{"d_mlp": 1024, "tie_embeddings": true, "init_std_o": 0.0, "optimizer": "muon", "lr_head": 0.00877, "final_lr_fraction": 0.05, "seq_len": 256, "steps": 11063}
Each number is 200 + 40 x the weight over its row's rms, rounded and kept within 0 to 999. Layers, rows and columns count from 0. The size before them is the row's rms in percent of the matrix's.

# up: layer 4 MLP up, 1024x256, rms 0.129, rows 553-577, columns 0-63
# down: layer 4 MLP down (transposed), 1024x256, rms 0.0425, rows 553-576, columns 0-63
up553,118,204,279,177,168,194,308,192,204,103,109,182,248,159,289,192,145,166,190,212,217,273,229,198,260,191,235,272,166,206,177,176,228,152,217,240,200,202,266,207,247,224,237,252,178,211,202,205,272,234,163,229,180,186,124,234,265,234,123,244,177,208,257,201,220
down553,123,260,213,174,136,300,161,221,171,268,206,203,209,249,184,217,210,225,276,216,233,229,246,222,149,217,220,255,190,192,181,195,201,223,173,121,197,157,268,176,285,252,246,228,155,187,198,242,193,219,180,248,215,223,199,207,207,182,211,251,259,181,182,215,209
up554,071,190,210,143,173,160,248,282,188,185,230,159,212,195,212,234,211,210,156,184,122,165,201,205,178,206,114,164,225,260,153,171,163,147,194,193,135,246,283,221,190,129,200,154,139,235,220,186,157,188,201,157,185,203,240,224,184,263,215,186,195,200,243,232,190
down554,065,230,245,140,239,202,236,185,216,274,216,257,177,192,286,193,164,236,293,216,236,189,145,175,254,232,179,199,223,165,283,161,203,132,207,161,209,161,193,267,189,171,129,220,131,194,186,179,207,253,150,263,227,209,219,167,220,242,197,196,174,221,185,154,205
up555,095,187,192,326,153,196,209,135,185,148,167,244,247,166,302,315,171,206,215,294,265,200,201,209,138,187,212,197,212,180,188,210,225,188,194,225,268,139,215,227,167,159,217,184,231,245,262,221,197,206,240,194,303,248,223,224,157,208,150,254,189,223,177,268,181
down555,100,222,203,227,179,208,112,249,227,304,190,324,215,253,237,215,273,269,207,275,204,212,232,183,255,181,113,164,222,218,229,235,167,151,169,169,178,130,170,160,162,144,198,258,170,137,228,227,267,201,164,169,149,157,165,229,229,222,136,237,169,178,209,165,224
up556,087,292,119,193,192,198,213,181,151,202,180,170,221,181,199,196,205,251,215,191,108,218,211,225,204,172,163,172,188,146,190,256,153,264,190,219,201,228,176,150,139,230,145,169,177,171,150,185,154,221,191,171,238,161,177,179,254,188,191,182,191,252,212,148,202
down556,096,217,152,132,195,240,151,234,285,205,260,187,264,224,233,228,174,206,226,186,188,192,259,201,255,218,183,265,213,238,212,257,242,197,128,213,206,250,207,252,170,203,169,166,170,232,183,237,193,229,256,201,156,215,218,254,239,185,166,238,264,202,128,219,135
up557,109,267,236,229,177,153,196,236,173,184,217,261,196,229,125,185,185,304,296,171,167,217,171,244,190,160,178,172,251,250,201,206,185,232,212,201,185,227,198,246,206,142,159,181,212,193,170,228,253,205,245,161,252,269,230,186,185,160,202,237,201,245,189,274,144
down557,116,219,236,168,260,244,215,156,146,199,186,234,234,211,249,225,258,136,204,269,133,130,217,231,195,144,226,87,177,173,190,191,140,242,251,197,163,195,135,191,164,176,141,185,161,245,200,184,166,180,120,177,163,194,190,280,250,235,168,234,193,197,215,273,154
up558,095,140,166,168,213,211,225,172,239,237,185,198,189,196,209,223,189,225,249,180,223,288,192,175,152,241,185,229,251,232,223,217,159,269,273,192,154,125,240,252,190,220,202,240,162,175,204,153,176,196,163,265,142,173,190,156,143,224,215,200,223,177,209,214,126
down558,096,207,174,177,192,210,213,204,278,190,197,191,206,227,180,137,190,170,172,269,147,208,182,195,266,194,286,152,247,240,242,249,241,176,248,289,190,182,231,240,219,128,172,198,207,230,183,188,229,190,128,185,253,189,138,261,214,138,238,181,186,209,219,165,152
up559,115,152,249,241,269,156,207,226,222,266,227,142,143,183,206,155,242,166,177,213,237,172,213,160,230,244,201,224,194,180,179,198,246,208,295,200,139,171,93,69,280,173,154,186,217,171,144,220,220,175,141,229,224,222,172,208,116,197,153,201,177,172,177,227,193
down559,115,99,185,196,285,165,215,158,202,195,218,212,216,229,188,225,183,168,137,232,211,258,239,174,169,295,284,197,186,174,204,265,204,224,248,241,206,192,209,206,206,220,220,138,186,160,200,218,133,240,156,177,210,149,224,231,231,153,237,295,201,279,208,126,183
up560,057,138,178,235,178,225,147,171,225,216,255,116,193,215,184,201,154,148,136,253,206,244,223,133,176,170,212,222,225,204,192,204,217,245,178,235,178,250,153,135,169,216,94,210,163,187,181,302,156,161,265,245,225,219,148,158,178,217,172,179,150,178,286,266,197
down560,052,222,244,98,219,191,183,198,179,171,159,213,252,199,163,187,200,212,162,262,133,120,245,230,206,213,274,158,234,166,240,260,203,223,221,182,190,93,229,159,253,212,119,157,178,151,163,209,166,172,195,161,175,229,271,185,165,127,254,265,199,224,198,151,165
up561,090,234,106,227,185,166,231,189,190,209,178,165,219,194,222,213,229,162,232,281,152,218,179,194,202,201,183,294,216,175,200,228,196,185,165,213,197,210,233,188,221,203,157,242,148,182,195,172,168,180,258,197,144,188,210,225,208,214,177,195,323,184,221,210,264
down561,087,232,256,173,143,183,222,197,198,238,241,238,298,166,266,228,101,151,164,208,179,194,195,260,168,203,175,188,285,160,285,174,214,208,276,238,161,182,285,179,283,217,139,207,229,213,182,197,267,265,264,251,191,212,252,226,237,203,250,226,248,277,232,195,185
up562,067,255,127,210,295,231,234,189,275,233,234,116,228,177,237,165,216,220,233,245,177,231,224,204,238,272,243,225,157,175,171,251,196,243,252,200,220,136,240,217,152,178,145,226,204,197,257,137,145,172,201,134,228,172,233,198,232,189,232,190,190,256,184,235,182
down562,060,138,185,146,174,192,222,215,225,194,176,159,212,177,151,199,118,193,289,91,216,159,231,217,236,168,222,180,163,163,194,129,220,211,182,170,169,222,152,205,213,217,223,171,191,203,147,197,195,248,212,183,185,267,107,183,98,148,140,223,267,206,223,137,167
up563,090,161,231,215,246,181,231,192,237,161,191,179,209,183,264,163,185,178,211,219,206,154,231,119,204,156,160,200,159,198,250,158,179,303,151,149,120,184,222,236,222,223,242,193,228,240,205,189,223,223,180,231,128,202,262,176,127,250,217,230,280,227,223,236,228
down563,085,240,146,191,181,207,255,275,258,230,209,202,161,215,133,162,219,226,272,212,115,234,228,227,297,171,182,190,211,194,150,257,249,205,255,182,193,226,158,195,149,244,168,228,239,209,213,150,195,172,194,194,212,200,97,180,271,247,269,156,177,149,167,230,219
up564,100,177,216,228,257,197,228,204,144,189,169,186,242,162,228,252,268,201,157,223,227,189,215,175,283,170,194,179,253,253,210,181,146,236,143,172,198,277,224,145,200,129,245,200,208,177,252,209,160,204,134,130,240,230,174,181,128,221,239,174,146,194,221,208,174
down564,096,162,130,253,158,253,199,209,195,246,264,176,212,212,217,200,267,202,206,233,200,244,187,145,195,159,206,145,139,171,183,179,222,147,199,157,205,235,196,230,222,261,149,176,88,232,197,204,262,233,161,179,254,243,277,217,193,217,226,141,147,222,158,189,180
up565,078,182,274,237,169,149,168,218,205,195,209,197,212,219,196,187,292,154,259,178,203,231,219,232,129,211,176,197,207,198,178,168,205,141,210,223,184,150,243,230,181,126,183,246,168,199,217,243,108,296,178,177,253,180,162,208,218,241,209,188,229,198,248,232,245
down565,077,215,182,216,263,184,208,172,229,157,184,207,242,196,235,252,183,186,113,171,220,272,223,196,202,180,263,231,165,212,186,276,99,216,239,176,267,161,193,184,139,218,98,152,163,159,152,161,246,180,168,246,259,189,180,159,243,190,233,210,231,197,213,210,207
up566,103,183,197,186,138,140,192,223,167,236,166,123,205,220,203,237,238,289,185,178,187,244,145,194,249,186,210,160,193,161,153,239,194,157,160,180,153,230,192,157,165,148,111,177,213,269,198,187,209,242,95,202,264,185,216,174,179,135,151,179,228,234,194,134,258
down566,098,191,236,253,234,214,199,124,248,201,247,182,191,224,219,250,141,180,258,214,181,311,148,138,257,156,170,112,188,169,179,204,207,217,201,175,202,261,250,188,245,203,192,173,213,288,179,148,243,175,197,210,187,199,220,181,228,210,132,183,146,135,133,210,171
up567,118,193,202,222,268,166,191,189,238,190,208,243,192,240,164,251,152,169,293,242,209,159,209,132,178,168,246,195,175,140,181,266,220,229,172,232,213,208,233,183,225,212,279,206,215,205,147,219,270,207,196,147,217,177,170,214,141,187,212,192,144,146,183,253,217
down567,128,207,178,198,136,179,161,119,207,198,203,206,150,210,258,211,180,225,203,263,182,149,178,194,201,206,298,264,261,111,196,269,201,214,130,203,220,302,237,250,256,149,155,224,191,207,227,235,213,255,185,185,213,230,195,228,242,205,178,203,94,178,151,205,90
up568,081,189,244,228,209,239,191,192,189,200,205,214,189,214,191,162,224,195,263,319,226,227,130,185,138,152,239,215,238,236,150,197,187,126,212,240,174,192,142,234,269,206,172,163,231,214,198,170,266,201,215,176,250,176,200,209,221,188,201,190,126,174,176,322,264
down568,078,137,207,209,213,169,188,232,156,187,162,193,221,213,189,208,204,216,230,169,244,241,129,247,208,210,279,237,201,96,243,238,221,274,216,210,268,253,155,249,167,301,276,227,180,206,139,227,171,203,140,201,166,226,217,189,187,223,155,248,188,195,167,172,218
up569,096,193,199,211,245,215,242,137,160,228,263,151,238,206,220,210,170,196,210,182,202,209,164,132,171,210,127,148,249,222,136,171,243,303,197,189,221,124,228,226,209,169,143,163,193,188,221,211,203,190,197,169,90,266,245,234,169,170,103,195,246,198,229,169,232
down569,089,196,178,209,242,208,110,161,224,194,146,252,199,183,189,220,213,185,253,198,142,264,298,230,236,202,210,232,234,239,159,283,136,179,212,187,188,225,191,117,213,221,265,174,236,168,153,132,279,161,137,166,206,153,166,252,287,215,290,186,237,276,215,180,229
up570,104,225,202,214,240,204,171,185,223,172,111,240,146,240,166,263,234,178,221,142,198,190,269,249,208,204,206,159,182,239,158,164,106,238,126,156,177,207,102,184,189,142,132,234,221,213,156,216,268,172,287,218,206,224,254,200,242,186,154,205,272,184,240,185,248
down570,102,165,282,171,144,204,219,210,188,218,173,222,260,212,162,161,276,140,210,189,237,201,198,202,85,149,178,195,292,202,161,223,286,235,181,210,202,214,153,245,190,213,177,192,175,177,250,194,199,225,197,201,237,259,245,131,202,224,182,153,211,156,138,171,225
up571,102,268,127,191,234,167,217,190,184,251,216,192,196,197,80,150,88,213,250,192,229,176,216,173,165,130,145,157,228,255,139,236,194,256,201,166,223,187,126,160,163,255,214,237,206,205,192,189,236,152,202,190,210,275,164,198,115,198,199,210,257,169,234,215,184
down571,094,177,164,220,242,178,200,211,187,152,147,249,237,196,318,271,258,278,223,177,222,207,215,203,194,218,263,225,136,215,166,198,224,205,192,141,183,183,185,211,182,221,198,164,159,177,187,119,233,174,227,239,142,232,194,219,244,136,180,241,286,199,178,105,252
up572,093,188,219,219,166,172,176,245,187,194,244,197,132,238,171,228,108,254,192,243,205,211,236,167,121,206,240,201,220,241,210,233,175,263,200,187,109,190,209,182,235,184,270,213,263,210,212,259,256,104,126,160,171,185,200,118,242,256,249,227,132,137,165,219,222
down572,091,134,199,149,186,213,234,204,208,233,161,167,207,205,217,260,216,217,224,275,187,207,216,152,193,209,191,184,261,147,151,246,133,255,182,159,171,174,196,257,165,210,190,229,199,167,239,254,258,153,172,233,187,189,214,197,236,179,145,193,167,302,244,255,243
up573,114,261,129,253,182,205,198,149,195,175,169,176,184,205,203,207,169,229,238,307,206,117,234,258,251,189,229,207,166,264,156,230,147,224,226,217,193,167,190,188,185,234,188,169,228,120,175,235,155,205,238,214,209,215,184,226,230,173,163,157,147,229,223,139,286
down573,122,151,246,228,226,203,208,249,173,184,228,264,241,245,174,192,202,262,159,252,182,190,193,176,154,262,247,218,184,206,213,184,129,214,256,243,266,202,213,211,145,236,187,217,135,131,218,207,241,217,206,249,164,243,167,98,192,256,223,205,282,211,196,167,237
up574,106,215,133,216,215,268,253,165,194,237,173,166,149,157,171,126,253,224,192,163,198,204,215,97,195,252,236,282,212,237,148,169,184,187,209,190,184,255,197,202,220,253,206,203,237,243,222,181,230,170,210,210,208,150,187,186,257,256,164,137,248,140,212,232,170
down574,129,132,211,184,218,146,186,160,181,273,227,213,170,196,186,205,208,180,199,208,206,216,275,187,241,125,237,211,192,223,242,252,194,217,177,138,174,230,223,231,190,248,201,194,270,135,224,221,219,222,212,202,209,188,250,225,176,190,212,239,217,219,172,226,244
up575,082,183,218,145,203,233,167,235,231,115,262,156,164,181,172,246,274,218,184,187,197,194,169,255,177,214,265,190,160,206,227,189,137,229,239,225,154,199,238,191,164,140,167,254,238,245,196,254,236,121,194,257,162,183,231,242,177,210,230,179,191,230,138,221,205
down575,078,235,245,215,188,175,228,258,232,166,256,182,146,230,193,89,214,157,204,237,186,191,101,226,201,216,199,154,283,174,98,165,194,133,199,158,216,226,235,217,230,214,172,181,189,162,153,168,231,118,218,223,132,249,183,234,152,210,188,220,256,192,202,222,242
up576,117,211,159,193,224,203,216,146,223,184,179,182,197,187,212,246,139,178,277,208,184,200,233,218,242,133,203,162,155,135,291,153,171,177,243,235,190,199,251,124,209,93,268,145,166,133,175,210,161,162,212,201,162,185,123,166,167,227,137,160,228,183,300,196,191
down576,108,164,220,175,243,193,180,228,170,246,290,262,230,171,224,150,152,172,204,135,165,245,188,237,235,201,89,164,158,151,227,220,224,194,180,250,228,138,268,208,155,245,125,199,228,161,267,202,211,215,200,192,285,221,122,193,174,198,226,211,196,178,182,180,214
up577,075,225,188,251,241,170,247,122,237,187,180,205,246,220,176,176,194,204,199,191,245,215,225,265,167,278,218,207,184,204,213,231,192,280,172,220,173,143,234,225,180,263,193,147,250,151,98,110,268,169,247,217,195,208,185,200,156,170,153,276,163,179,183,183,147